{
  "head_dim": 64,
  "d_mlp": 2048,
  "norm": "rmsnorm",
  "qk_norm": false,
  "bias": "all",
  "init_std_qkv": 0.019,
  "init_std_down": 0.00212,
  "lr_mult_o": 2.0,
  "schedule": "wsd",
  "final_lr_fraction": 0.02,
  "doc_mask": true,
  "train_tokens": 682400000
}
Each number is 128 + 24 x the weight over its row's rms, rounded and kept within 0 to 255. Layers, rows and columns count from 0. Numbers have three digits each. The size before them is the row's rms in percent of the matrix's.

# layer 5 MLP down (transposed), 2048x512, rms 0.056, rows 866-972, columns 384-447
095:115124112151145117144124121131114134089168102090148107165110114169150132084127126141122134103127164131139146134127126135089145149115126159151115141154121144143119132124121128149130123147111110
093:154135146122136119130160108148105118149116117129122115146095130110146076110098150111126136173136138121110090130179142166136123137127102126164134167126133095133112131133182141109111152126146149
101:097104098150117157143170149103123103106087154155129159116116117150181081148146088117141098145106106133111154116164082121141132110152142146133152147133153111092142103131103127144117109129139127
099:141102173148150128098119153128116155132118129142176130143099154131141139104123123144116109143068138116090127137103155100128157094109129139161130124090116120113153128118098134097196155142125111
109:110119138097104113104103164085120132134127121106115153150113141085164124171151136100118152118148139177092127138142105153107149137115141093117107135130149176112131117141067129127113099101090116
101:126132129144103146111132117124099144114135143147143122150144120099118081117130118162118119118100093076136138131108154157129104155091156101144154152111164147109146105107168132139125138135141104
087:113107134096124175110139140159092190121160119103135138141133154119117143092127142148133168112146119149132100119127165123159128168119135144117104142082161120068120102128113143160151138153116096
096:121123084115150133137119166165113129123154110148155125124161119152122165136085083097131146102148098105111093138138157152132150135118118146107175108151132091105114150135168130129153127155114096
106:141131144159116111144109141159121118111184132125128094115159173143119161120136126133100122130115098149168099127074095114085126106114119086123127130123146151124123062133109125103123098084143107
094:138136095086116101115145105134090103167139146095127122105117092132131115138168129113157091116122116142141091077126134155135138136143109095147099130162130158097111105138163146114100133142129108
098:110144105144142138123168118140131138161119090082115117113072150092112144183103123126150181118107095107128111141136109148148088164161108124119138117110107154138126143124143111130143082111172134
097:130100127122121172131145159113165121096137130135145122088135092104175097094150149170118139133129123168103156073140123140135104138140110134138156109127127147133126114112168172146120126128115130
069:095116086130113156141124127119101071148118141111121112139190133088131152145149132121196164112143131101115141117133114158154123135158149105130117193154082148108191120171132130148157100132106155
107:149113118116096118108145140070109166118123129099134142160106168093130150153097114134140129122083107115105144139149106133116127153091118132183118156149106126184107087108129112106108127099171144
094:182126079120135157112102164110163105099131135144130153159145161174103163121125133156140126108142107105146089146121113109133106145138125104116141131137092137148162124119086152110119133132129126
099:123115122132143094122115116125096128157088097123152146084161149149092117136165109123138128085120171152091149134091074127130118159135113129101126116098117119183128124143134111143141144100139176
097:097124149116136148108123104134137077092111128139161170096113144147104082141116139116121141130074107104097179117110113135105169147165132135105133097145093120112114115134142161160135142125118149
096:120129122102119130169135150103135145181146098100099097160138102121144110178163129134102160131105169116131130149111123146130138141147159121142140104102111122133099129111091162151137133135117148
098:111127126124186129139124134107101111160151134108125131107080149168121121171104143128114110147152102126113145145142112125120144150144112103150126097090166118109087139115110109129148123139138108
108:145084100140182114092164122136128130138122106116135108135127142118165141166143140180149102140134144099139132117139119137131136139133145182131209066133098122104126124105158151094124113152122092
091:118139108142155142082160106115113163146115101124097147109078136100088113099134127128131116148088114078133085187107126055161151100116118149161120151126126109117142130141135140133104126117163108
107:131132119103139131134110121164119131130120130172111096079100169124161155119121172132141157140126157150114134107104161162148102175108098137143157125098147115130133126151094115127128125138094161
103:135116088146117147135136168134114109097079130078137183105150143088153147112127108137150113166139115113124130129096123139168154107093131111134137154136147124109134101119152130117146142120137135
099:142155137099154110124136074110112107120127158147115174135128169067099129143113141122166120131152097129121118138089122120158136116131184149142114151133188151134152133131094170110100139125111114
076:108135128091144163164143135077163122157159147116167107141154117095182119130076161143134167118113152117127122119106136158194102128105124102204144158138127170108135111131150123111132131095127154
072:118115127130136143150133129152109141158132147135132122112138077115210134141131162163134130134091151153137126122146116119168109083150106144117094160146105130154142100123125196101122136102112124
102:136132112126179148117150116125155123188115113136151158166110147107107112123141117168126114178128114089110174134100135135190118137137120160133108141107146121133148175117118129106136140135126118
095:116146140118128119145116106083133164122141138138101137102109089105164112118109072120143108124187133137125122122117141163117119135155143136135111122121172092152098136099163145098182158147131117
115:119111146124146165148156107143108149122111155129175122086154129127128137162104184115162133146150152157150119144099129155115172105167132145108052143167090156131140097158121115132087111178114139
091:153130128112093102131150150134148139108126122141120128136144096125120156118116127126112143169126114093172124148150117126096116082148145118121095130101128173143101127119158139118116126123147130
098:120093114098118134114089146124120149117143116124124108087156162179121129120153149160146097129118119106112117101136169162151174178161092166092132126080081144168162098127136127073118123095118099
113:155130176136136132107128136105180147126126121120127154096115136093157127131122149111150171115141163125125108173119117076164106099128114151130109137113125121124155128155089123085107179104124140
094:100111140131127139142117159150108119159160110111119133156162119169147110119126134136103105120141146126108134094132138176128122125151116107136107110141109113058116080115123166140108125107096086
107:127134137121155094120081112094085122139138087109130122123157155134113135118147145145113113131094129119122127126154180127121098171104182166126148107092154161109081122161137117111060109157188095
091:118137098157163129056147100172101119118125115103117117160149109125123161148129168114104086131124080152158179102174147175123164109157101103128091130120128112123139091114107110121138130135151123
077:134138099127121135150129089125112075162111091103125145123124154099138140105172169124174145163147182087125130095141144123132143108111138117142090168170142134110139138106159145136113131130106123
097:173179072165152143156166127121072137110084135152124134134157123129128106141082129106159117110142148117153120151171148167107120144144146143126104153155132095103128108122166087108140132128110128
106:138110096100104097116159136159199145149103137134131127143138123119190129125143119131144145155145115171154143137154091111097114128118082128119128127120124104094109125072185135152124121135091157
093:173142154124156145110185162132145114127167077093122144168139135136110134081127154182092094124104113148120124120107112144131121120161108135123144130119165136138145113128114141102118085117157157
099:150141132126138105125162099163099128153123145085126084136105169137133153129115085134114093121120131134094162134087110135084150117132119136121147140129119096115114132128142107144165168149114127
139:138145153097163112146141129144133138128101090110120134100106156096120130117114118080137081132103124148123150113145120125143129184094121167146128121128147088118127123128154139125133148156137118
097:128147110107151153118130118143120107122104142149123155125122110151147129082092110149139107117155119129146151135083146114147137119132144150120168115145133158117147161157116134152158127127168110
097:138130118160201134135127136109068139146165121109160137151130149100125153117174143128144120137134132129166083128169195146158158136132115129114157136109139149137119150109110140115097141117154102
142:084123118155152100167102103161091173127156152125152169129133118086129146142100146076179096063155119132146098130152133136100125120159139139091124150143148045097124090087150126137152154167133094
100:115138123193120120127125140124088131109071098060177124132136172158148128117083104136098138135100129108104123109127129125121153140156138141101132111083157130135114106164110092115106115157140113
107:136156104109125112144172169140110140108159121111164143107118130120148122110110104124137093145160117124182124106103127149145127138148168155126164135151123124086111132091125086129115178120158118
103:089105177118085115162115117155109180143132136151117079160091106143124195083146104122139089143154140113130139137127135105094121166133130115145145119159101112106140159136104129106180128142100127
084:109115132144134108117116082145168119126138128105146106120110144148135155159118138145130154113133140128105129115105117156122070129139117139141149127126109108130132138102142122142129122126101122
099:141116145184130145144129108144121127113151128155115158104125155142101132102127164144120092152139152105132120126092135102133145133094142152137106137114137136169158116113144143155185134132106179
099:119126131119142144143116131126124120064142145148127124125128098155126168119141139156144126148124086089137173127125122097159101175141127130133111103129165159107140139111102130136133113161137104
087:108097101149145119108132141110097113121127112175099133132140148180139122094110127159134192147147138140136176125142166118135131205152186119152136140103128121162133136150091080128142099102078110
097:154158125118173131126138122121130168110131104129160148106153118101124147130172126104119070157089089131123131126144123108137134136087116181101152113142130103115105125108129108150105132121147150
125:158186092147104136090161081128104131119103095147112195122108140135165117136168112127107106121147149140152141112140112126132087110104145108207128115108102094133109144122158113119164164093072149
104:077143131140105112116089152129133148126106140130149131156096137116113137162094146143108114134139092085126110118141134117145131145122096123174151138084129127145094123131114109134143101114092136
100:095161084118144116074112140089141135130109161143140147136189099080124064124144110120115124098118147126153124146099110125125178082125113120147134130107151091154142140139134124169138115162115092
091:084108118127160125110099122147093115153142111099093146112142082136171133135159122115111154128097119123147160123173150098096108122117127113077140123163166109108049149087154109131113165130098091
092:114171123105103115110088098098132149161136098116142166137122108122130110085121139154152154126131153139118126152130129127113150137120133150124136119147169118143143138146116120138098151124104141
098:104117137122150142101076139122150131111115168118079132073134132125137100120111130131177090113127154170192160151135140104126116102159134143124124134122134109126196129132144167141122126168139112
098:125163119116103119136104100089110168156117153138104125134129100146099127129138153133148147110103071119153171147147123107108158074137133130141179116121168105139116092108109109141152169113159153
108:132122108127140120156134110154134112115198126104079141158130146122138111161112139116132099112139104085113129138119168122151148104129095155141120093142149177108157156142152092129129152110170111
094:159144128170147137138106124114138110099153133104064120123119128118123141140134085128116097136111077116091138092118113145116142174136084089143162147153116090120147139071150155109157131201159103
094:101104137128108150155152143121121146145138094136124147126121105133106084131112164115130131142110134107151143119108124118136127147159151093144134179142149113101105121123148152134157147124133124
092:130149149124187169115109121115117119095116108151109129174163153153134140111082138158123133130126153099116166117121136112142178119145103141137127103104160103130090174104082121122128147165113153
095:152160126119131129121102137171113123141139132153132116127142172102150125174133122151114154134156166133149104216132132132087135123127114122127144154114143137159122122114137127117153139129143142
092:140149114075118138098117102121121113116132158159070104108126101148122159122122138118143150138088148154134170106138129163127112182109112194117098121114159181152121113124138067128123133083159130
127:123113149097112130144066154134092135119122132122119162116062118129172132134153111137123173094180137124120090113143056143143140146107087126149174149113137087120208109106113113129156158109146172
102:131129144106136123137158133114093122140076085112108139100105099102127164130152111141143119120126122128118121114124156090089103091148101122180142124164129129142127138186147127100116131152141135
103:198142137138158139141169095115086133154084120131098127125139155146128149160146143134155160121111114089124101089130127148131152151228098128147134121137127105106115135141176116119143124150101155
098:126136124109129139130117138138130148161131133127140142139102130135137129180123123135082105126128112110092149111141147112069076138113125121113094153146169132155154156140131142083123141162113168
117:115125122097103102158134140166139153108137107126080107107143130099105149155160167091105099139126135145149186097114097132127115141138150081129142094154071107126118143137091127130146173169158122
091:163134123150115133136102120097164072127147153122132161071163146108104167143110118129196131131142155136126132108129143156119083140120093112146138102123128120138128075145128136135114179128154120
113:163144115142096098160095103088123120124085130088136144161088127114127123114108144148069082109077111131134151119109111094110150135116132095139150100080127134130162115113163087140127142182125097
086:142089094166122137160152152097105111101125130143120129135130147136166123107121069114173098149115155123101121189146106123112111096167124144120099138134132122112115111113104159112120109120159130
088:112126109168133114102161129134160129087179149086149153115096106131138134153133155158096123110121125133117173096127126158163136128111111141096168105124140116158147116131126137121146095116096132
090:143103138146126142095121107087089168129136163115146145133115049109081162093137136111118127160076086130077147138097095096111170120152145120143115112127127145118136141135157147160117145114090143
091:094098143153136130153088134114168134092138180097096143124133099138128169115118180134149144122109141120138098128139100119105152133123132105106108124114129143071137144174165138104099119135116173
106:112120117140139103146110134142128127138127146090122132126158144153113113142144117152154081115122094126119102115090164151118151127117139149150103133122123137105188131160109150131132079074137114
091:115133122133115103142111134079150201117116116123106150159154154124151150146135169100152152171093139072137130133111138096107118138145112164131136140124138168156095124131146118110081140099127153
112:109166091129104152090144132141149129099130095158107148108116137126100149141120127121163127122131132087143170127141127126117174079101122102136107109113094128118118126142105125165123124162114155
106:139150165092094117169127098141128133119158107072110124137130125167157135131113134144116162089085100101120144091119084119097131103109165127128125157097075108144090114097139106142135133135113084
068:104112143119148131134131109097138146155155130118102088135124120108145157144126168129098150150148162140132108123167140167148131144100119130182115162125101158155114079132110130167140148160134138
095:110165159153116107123135135130139127177143110065112089177092116093102125128107115120123097159120149151125142102132124163116163146125140194133172098106103088158109175108098140127146124147105119
111:101119136131121115119176087102095114132111161185126131152091162078152137096108102126126150169114165132149140082126130122107114121115145099179133127132138109153119107154165159128123126128124130
087:135084127166161105139141135086151127108140135119103122104074126099114130122118167070107110123136131106130099145136111144095123114139143152131128092136111112127144139106164158112111138137126115
100:140135093107109134149117115152148135146163113157134126197119186122095109170164128168164111120124081130138108095158121109145129147130118151112118102126112087130110145146129176130119074117132131
103:108155132121142118102121101061135125161126119187100135118119088116096116153103169104137124069142098100146118143150103100110094146132170083149110110120131085130080126132076131160107119138185134
136:162110109126116145127165101045128135119123100173119145117101104112136147132098108156120127149147182167147134166145164121135134147123174118114137119143073138130137145147130160116146163141123144
099:133138095126174109115164128103152121143118141105111084109135137144126189175138136114136141101139110150146163115092141142116105190137096159149134108163114146142139105143125104145138129127129138
106:128116147126116119132152151108158158139123116173183126126128123166081123149128157152132144116124131074144116150093097158181094155144086108117112126101145122101116109117139134118121100142113146
105:173092110107112136126118123090151140137125162131148073152097157127143150121118159125107118079121176152137144096121144116121098126124122129138188085136133152163128165170148177130135116134148143
083:126129147167122154161120158105140146110157144115148140130104159133079167149129159153167147151131125095139133181115172104085131093126106097125109190097131086132141123090157120183128109128132133
101:122075102135131125120106091120125100118115141119167109119128137089141140131124139111114155140099100117116146144124139126118137138126138098134150144113146130131119135161162114074121134099118174
099:137179152160120147122121101080138130131125087139075150133108149125175127122135131103152085098125128129142133139091135115102127129106190127118146145139073137115152109136132142123125165135103110
096:131189111126093140126163127120156117100126185156103134137117117148114147063110144082178145117095139093095148138104131066141134121126117133109150160167131158131123129133117130119122112136140140
089:149132114119109113147125124108079073130080114101083152133115161110055140086137112149142136158145069125097145136128133139084135116117089129155168103144074099113130065130178132108151105160126135
109:166148120150117132126123120131116108144152123134150151075170149144117167102157117122118080171144153129124115126119123106119118108131153125118111113121144124121142126133105096101140119127100139
097:144111149186162140138142102130118102135110124135094131184125137158098112131133083126133153157092130138102104154106108145085139131123117146129108081136142136123147153165140164136104146146081131
095:102129091131099096132137153111145158115069150131099108102150144106113172119118147109120149126117119101136152100103100112108193098176143119111146136146148151144186112156134174126153116153160143
091:148123121146109139098133170071118150122179135121119143139161147157162105118120134114168107174061127144154105133125139151121111109130148119127112125132141105110149087127113166108115077122164164
092:146122080114121130164189156099142121109116125136142104147166107133142124116123126097128118144119132137108114123122116169148132153164140133080154167185144102072149144107131138138115128135163099
100:149094134106164123104128125134093145131109098111153165134154154119135133137155102179135126087116104153152135098158123110127144107144133136149099138126122113130143099139123117104123152168143101
090:133148149176125143118097128127146112112161146087116136111128114108068165091136094101121121123101116125129125126095098117126103138141135140141156113107117126172098123132153186148129080138094126
075:165123148140138138098124129120100100138102119130102116149106127169138139168161104087138126113149136134149121148123133111135177126105167133136162116147135096083156153135123155150112119144143120
110:173121159106145116127113161114131107132147111138134144111153124148159061166121101112116079127108138132160119106151140108114143117123129065146086138110182147142150128072129128113113140099147068
094:104172137147106147129151111144104128143121109135116121146129126144104117078148109112133150129141147158119082129106160131129105132142070130087119111121100085126131119113140129114144098124151101
107:120122119152124092137133151140131186086116118119108123078152141130095132152131121156146105112133129070156122144120107134112154123101134102115114110142115139101104155121158099085129116150136128
101:122115118121132133101071156162143132122155163085106140111113149090142151153130160167126176125162117167133167126110129141103122148144115107093112096152156108136145172132128170115166154111129159
# layer 5 MLP up, 2048x512, rms 0.108, rows 867-973, columns 384-447
094:127183125138111164132105129144118139160169115130151119145133154160147090104164097133098116149106102145153130152137110106143140111116134125131131120119106144155146148107108085098109139123129098
109:134122126098156105143108109090078122144128155127133134192115115105135115117130117134100104153093093127126152147126112154118109121121165129094162155182103154106129129125153086153117133101145158
102:117192120162150129151097150128102086112160162128102171145134140134149117155105176122136147109099127159140121160092159113121097131163163105079127147169127102170114152131132142105134150126130087
107:122151123123149109113112137119120136102123135148110121130108120083117140121131146162130170138173119125101130123111170123120137136140151131096143113143136089093116151141093120137155099103108138
103:132114153182133105146144162143124115103129136156098110155142141142129118162158134101115154107128129145137095111111120139150140073151152134123105177149141122112140096122130122171145134100160093
093:185098138155131171128128102127151103138113129137163178122146106106114173116153132148133144137117092139161133099090131125188108110121114118161160116125116106162130166085150107152143119116064072
105:116140151196118098121072144131126134123101144108056115130122115148116154161144110111182118113127152126097105097108153127138152140125126132162117147180092076123085117105127131109144126154099123
100:137156143182145166103096131104136131097145144142133139158118115151103120142124142164132128074111176164127157122148115151137134152096131115130170131147123146154124103125115143112133090132152125
093:078117152129129150141142118089121162119115116153129120132154111078086152118189149145126171118095131081087145112121134150110141092106096102148111112146126126132125091134136146113151115138131106
102:120138119092134105126100107129137103100105142127111158183098175128135148170159112142122184126106104145123116102128145140184100125114137152119145112162137099158121115107108117126133100141101087
101:115141089138130174116116178117155135142153156095127112124136105154110120131143151137108116121162127165115143141146145129114118110117120088156125136126155099153152148127155106094162133165096159
081:100147135085093142113113115136143182122112186104135099112137123189122152139141159128100126117090088136135112157160131147110115127079162139078138141140128083135125132108101094112123130150123112
101:130125120112122157117126143118096116135144142104101157144113112155139121114141159136178166117151114135139158140119211126122128119080102133159114141131104129113091130133126153123128127094124171
094:148088144091142157185115123153099140148068141111173104138131140087149130118139164144119141144107160169130151171120111137139147128116122143133162135085111147151103150141105131149088142153103142
096:131162124137109151127097133129135148141155101156095126163091149153141128092142110120094146137156117098168138159140141138116115130127113137152134172114156126122132122158149143146110141160120122
100:118149095105161124120149130168197128112131131160120113118142100122143140135120169114128113163143143110127151150123139101106112157111089117089183114134139108113145123109114112147119103156104117
092:133155149139153144110132111143086079077142154148121137141102147106133101190091131079150141152158139081104146135127158145115149106133138108155147161071079099092151117122172095171116106087111125
101:146174115125166153113129159143104160135135132128125095162110102108124149122156121150186120107117156119132104129185102096127115101161117126106113127187132129100165091158133122109121131153161131
105:071111171108116148130106108125144155152146151115111147129124118176111139088110109129138190093157137163120088148137129153131116144115128102117118163134127135097140141128120156133114128142097112
092:133158132180120135144126118131184131132129142140146114091106125156106140107099076128124066149110142160143157110104102147124123132136072174116158085145140135142128136167128167129129143140105120
107:136172124176130115141125132120099099125129124129108135133111156110136144086143138180129132164134168113080139111131106148125135146149135145082110110085120116122154114136119080114133131166117126
101:085113109107150109099084124099165097118116158137111138140140098135137132138122104114143118089135156123161164118167143085129131148104144089126155134150118121126107117100137113070132111128116135
094:110178177147117145118136150112102094139125127123166145167127102177147081131112126131118143162120121140075091157143101185124137120135117108164142100100130173109094168125188156154139144143118109
085:186130113158108097149126162148126136174128111167126147133162138155158131153148164144170123119116109105147138148093139139094113105150063125089129110143145102140130118112118114104141139108119102
083:153130119100120147123078107148116126100155100114109106111142115105146074122160178132190152135111109126167086117111126142093133127160155160102143131091124158108134151129124129144113097199162133
100:105097141105129154131148137146101160139185131171139139126146180117122154121119129128130143108157139154134093160150128127135120089139138139126118111132066147148110128119120161130104196097154158
100:084094122098113134128163086090124139117100119109160134145154162138135148087145119134162157123125099113126128130095145114096097133095151123132118151150120136086098081140097119092113161160103130
119:147198132138107173159151123114088140131108132129093116125157115112136152128113125158084116180110145153126085151107090109134148118102128174113097148135124146118117132141132110151138140108126154
099:106102127160085139101170134132148108111149114147109151105165119130116109174133113152107149135139134142059135162195142091158069152118106085101145147134159108100103123122145144111151144099149113
105:184155114156115124135160111130125150147128134125124117155122093129165084096151116141143115114104110125094146137163151103095148155116132152110154113120114147118089107135140085181147169160124139
102:098139121081131147113162150113160102192124116115139119171091121116128107114154140144143102105126112119135126125115153143096147128115165091117111128142119129089091124149155098136085089137148112
092:151095138083100088107123091133108149156118142118145134124128094144104125133152134114118143134119090119102135141110132125145099107164067068148147127096161099170127115148108148150183135143144081
101:116128131137118125091133119129145110088108118147130119090155130157091157115122130164110168143129147093145140119162084092167096118138102091143149144117143101102175099106128165110125105127126133
091:158141149126126143107140165120152129116155135109124091143071121123151108129129108126086085110141111105117141135174134065148141130118099114112130086099105181166125165133132113128144106150107117
084:143125166120165117125097146149126158095128049122151151151122112171139142121174156128144133140121123186130108132133126120117117124111143137105133114136149151140149164150090092135100114063097163
102:134125162074122140093122100144142152109128139158131103129100126112137099111093125146157119134119105113159147135113164110123120157121119161107115125095098092135119133131138093145115088096128127
098:110055157138146140124138129083126143122141136156143103140090110136154132151108111102116115129113117089119142134167139140144098102149166129120120118078105180158126124151114133125123136125160111
094:139159139132147144122122141096132117158121106145181134083101116144125080102102114152155115116094103122100140128159122099111104149136076129150078138169144140152098141142133106111191139165111121
098:120133126115132185114158118141114148106160145147097120164132088152091136123148117159113105125103145093070167177065157112095134193122094113113097099084111118125158129122141139138164099121129116
147:169120122120092132140171123128167099134092086145126145091160188128155110091102160117112064157123098165138178078103129145141108143102106141156157091148121073113128112098128145084149130156139132
098:128154162166155130159117129107105160132134092117132113098159152145160140135151104131129122085128114167098095142108138150154090127134082096138142148159111116127114102117124157128114125136135150
096:100159142141179119152098097175122114155087130169143160115173129157137130153096158137125101133138132116134162065129110132104125201128144117175114108118119152097148139105133169138145130111102110
097:154123128167131125116135120096152105107098137125106140090163117158130107117127144171095145176102087100114124156141098134115113131121111135139115135108138161132141161140125143130102114100103145
098:112115101105125119142126151137127125139170151114132087148163108096149148110102161173128152130165130098180104137131110170159153123127109127153104152143133137090134100130129136116155161119069119
097:101156141129159158113113150098124132111150129124123124118142115145087156132121119145120119142107172106136134161160131105134072178115129109117105123113161096127153180110119139114163097155081154
108:099138144126140089147150138143125118110141156118111109102151105131125105148129083105122155099158149100131149125125146168108159150101121102127149107092162154127127156153109163117151098112095152
094:138167102167141132151091125109138135144154141160157154116113101114098115078175120101081132136110117145135108105153122112144100123144153092091119146108108123095069128120107103131147169103125114
101:121118162140135138140111168135124138127135166136114123113130103109105124142165089186137155132115108114113103107128152107201130121095102103137154110130118168133156139161129095102147162130124122
107:107132141133138160113117085134098178150121132121098129139114116154128144172116151116146141161154124066149126098156099150109153129117109092106129174162115139055086108129140123098120112120098167
092:114097150173111122118140137121106182104136126119172125161141112076123176124166133124102108122126100148131117103125158128176145102110100133111123187127149109156093132123169119101163119111109171
090:158138133134133093125118116140084101112139155131099082124074127142142129114144169109115141120171183140138146096110129124127122101149118104158153126120137130105141150111073173123133125121099088
112:125141145150133089093180140149141145108099072173128127099135143125139110097076167141164127101124120171147071158127118171123159125138061132111112123141112139137109114117132134108160139130129169
102:108171109135181139099156132122191134112129140150125148128146146153143142156085136143108091145146107134091133154120132075174193106119148124142129103158111134110109158109135108111142150141079125
102:131113134133134094149150157128135147140141127146130152172122113118131117078101102150136132128122112138153067126123121106112089165129114135162127150128181122124152150120145104145095111125119118
099:124152144141140136151118142137130100137123089139116093157113115094090105073158150114117141142139062144140158117107140134134110103114089141134103132135124129123147101115111124142177095136162119
094:150120102126079142126104121169122137151149162156091124135142101116154120140134109088124123162141104116147172113106145136126084117160115112100105114138114074145102165090135114124139112155133124
100:147121110081119096146117140093146155124134097185104116142141168077099132121102153131115106155120106117123115137140143104105136137157169135142105113144118154132078093144152124130148174118157143
100:092122131131146128108057123132105131122163110127140142189162125136164162150108145134159110145147096133146072182094155133087120170147143122132106154063149131102128116135135162138169168183110103
099:152093174171143129095109198181147112131135152120097168161108142089154167121115090136134178147142119165101108148134100083120148106129137128127116186150111112121108148094124150141100132128068132
083:167134140129165121139167064148124081118124090142095159065133128133127133148106130144113132134104162145160123096125144111105124127164137115175121117147142168144082105137132137109101130150129156
095:154097152158104091116134144110152088106108155108098123128120119188147141132098130161119149118127162142101100132128130156124130160129129126116088149136173132133129160163133147129103159147151101
088:100140141135127168079152161095127137121135128092142113135143172140186175131116136098153129156138116158137129168120107107090143138144155145111124157189144146145117134156114121133130092152093147
096:152136194155120127161134164076153100159104082130102109105111128146134129114144121136097143102159104141102128091135125112187137131154160107104152104137110107138125134146098146108128148104126083
097:131134146146161120161146086132132098120092108148158143138146124078177092121138142146105101137158132136090118158127174106133149121166138126126137165105127116101165154111137177112119115123116118
121:120075107134084162093090161165152131106119112139129087132134140152126119152181126167088159091125136117136118103118112153118109122143086132111155119140104102178177081159132078158093118111131146
104:111147127114136136109135085114151137117133120116141122113146158130197102103144140102136104124137135127134162134087105154120161149104127120142134174123129119098171111127073148155068150117134081
100:123107144090173138133152115149086138090124158091143126143095145172127172111076098134178155125149114127110144140153140108114122161108111126108105112129120158131153118133106126098116143106145131
103:123145087120125096152167138155148088121135163110152168117145103143090126147138111128156072126093147090132128132150152136147113140143086157149124119101129096130111136115145096134155138117140115
110:169091148143153129108128135114118118151112121141156132126158114128123131114136132122123152106102111098139098119103100166127189123144147091142140149113144111064189110129194142134092134128168169
093:122126089086182081119116119162130107142109168131120123103104078135068113126149162145120114108103133125115118133105139089126151093133140093123080100132116115102138130152138148095168176138125107
114:162147139090113145120138170123168163107170197084140156152137133162146153066123116143146137112147130077137107113148095174157135093143139096092104092112125175115076156107128158085119182096089083
092:091115152106148108123149139142150107138125112113123128117128143124147151154160108092121169142089102095080103126161136080138111088094108132164166159076111141194107106137146116155110087132083139
094:153133107157122141140108106107166122065158140164126098146107167168116122126182105119133132149129130120071125091107149139117124114158108152106112131131177158144108144095152168165103111149183132
103:118140103074138107108122115121093085233129108137100140147090119150130158115122127100120153115155107114112129162121139127153141133126122101090150122138123148131150104106076124122135125123091184
100:145137131128122106109166137135156097139122138130088113133149103113129131134134108137147111112136113092171131135093116100154107132147143163127128126076098109113110142101111132119171163149129097
106:141088135136190135075125129162098093142158164184091107160117087120150153139152117152143133104117140103100144152148129114072117130148136081145117094070130139100097199140129124129162120120122175
104:104081159132104135142145170138138103095136103124150107084129107133141084130163153141142100095169113152146071148151106160164155100122078124104155090184101134113116084102123137146126080164111080
107:109128113104145136099101071118134117101135120137103144153118142135126173155142139175098138154088135115140142128152128122141114142152147101085102138092117109079130147107102109144138166117128134
106:117143110168135118120116142144128063125145099140087142117101138126129117160161133074152116130118085117119155135135178115152168107137120156137143123116119102140110147131173077112113116146136132
087:191129121168118113110151121101168118124100132120105127159111122164129156165144115114086132135129164113176133156047143144103137100099122117091105114079123113165099128109125168144146156153131124
094:164149143102104065117106131099115122129110130112123146120120150118143132134125099131177129110132098116181115099165129109135149119075170115122130174153161134126128128164134107122085143115141152
112:186110140157136185079101128155122109124125130170145113075081128114157140123203125148142125114108159118135115162121108155120145153107171110168143144120135096134142105162125106154107066144089193
101:158133132136123190123131116135147128115176115160163132120104154138106099136126142149148146155139113114111132120113124127158106146101098108132114142140137165111149102127120097143135146148130132
096:137177129078102131104080135143147117145119111129080111136092123099164098093145113122148138115146089141130136155087138134110141128132162130105097201146131141124125174156114124178135103132096087
101:128090103162145156130149096103111134116123162126114166176154140105133123138119155142111128131107171123159173069158106107147130163107109064116139119149129101126122154158119120188107101095147103
120:138148098142153087162117143112090130140114130121131106113129116085099108131157148129102113144133155151130105121111146171114113142126142100088146119138113159132152131165164134124155077145092160
099:124131117138136150136087105111102152123095125181107125168118128150094149147181101122133147153087102093117126120169132166116114110098127137109160112125152173094153173128070187138174160139102135
102:091108108149141135110117093156182108157088088094079124140106134127172122124138156153131156129108141153121140123151155132129131145124131144121149128128123141133138101087124160130087128113146132
101:091119155123160113076150086138141134121089127152106130147116093143116132140132109143106136169142079091142115167135139166150159124120123109124108170122091095123111123111156097204149117182164111
093:162128147115101188129132099118085126110146116107087056122178173191106128125134068107125139109152139132088148124122110135130129088155131128190143115102153149118129140133133144098149167098116134
092:078101104103144122192168133135156160145096113111143159144120098144141141138104140133159100103131182118169158131124101147122116116152135127072141149115096130112111119128128130162129100151143118
098:132111107094151093141167142142088099124140122118162103099122108128082131160140123141119126141086107094119080140179102186119132161151094135104133115126172141125144157150151121151153097129169171
100:162138134145184115122134135133115092138142092113140111142124139149120146109124101155116097172127096148126166151133090186131127122081078152118175080152124112121132143109139156150130154155113154
091:115107138124103149121168122129140164147134140135158125098136130125116066105157132093102146114146146124107072108122116116151150135136128131151134111149160139107144176119111154117117153121125124
109:137169146146094139119116115123098165133136101162084164148126140109108167060152157132138106135149144100131103135143146170109137104140108104126154087149093137097157106133150119089117120103121140
095:120132131148141140128146148130138116179097145119112100111117150125103116127093099122150143119076103134134120141090179083138102118139126157117170091111134178102153143123112094171146153135083111
096:170137150117164164116149108147127104145123138142120136141107089139100124114133148144113108160148145136124171115090155136140119127135156114122115161055150137140113140078123100137114141118123114
096:116128120136158150134168142122133098110120064129119124136129135135095143131096163134163136139115102130127141132152136130143115124125170084136138132125167170136140136185095116098142122115142117
096:131146167156148156109113110145137113076108142149096124116145075110155110142090126176109130145090134146177127152112127148114131148114123098177101165139139104110120117167162141128158123153133171
098:111117109103120131118111190118138139132142141150145129104108136162163127166118126130088083121154124131151130128123151140147134150104153088126186086099080120114121138123107123164142114152122134
094:105115111128100145109153145096124107134082182133130143126116172132138171126138177119112155105193093108131094155116151111141133137125148144122135176154135122170135112107114106134086102128135101
093:160156100125115143137128116120141105119109120156127137120147166090084103063116143147097154132141078085106134130130137097149137115145119099121154146117091111186128100165149136103125113135076110
104:124118103135145092122184132162122115134125142117125132158097111101103112102138141110111152079105092150145183153138089154162122106121113121150101114118122150124095118161148131099108120088190131
092:109102112165134123121170111153116143106116103133102199142148161160128072162138141121128132143203178141138116133139102103147111101139117119112144152110135134111125127113129112145097096106133172
105:149111163099143133053122126142076131130115141116126115146167120100146113091103145084141128131094119171148096099133105180171095113157138157127151129130094130124154119130131167120121144150159145
105:071144129124115117154130097113160090122101145117132107176125112093122169128110159113082167153099167144154163083102150120163126103114143085127140145156108125129116186118149124125129096070168102
103:102141122160146156148130099119153140152127165139136126122123099158158141109129155134125171116101146129120150203115127105117123144150100134109152094111122096165121131139103122165023132097066115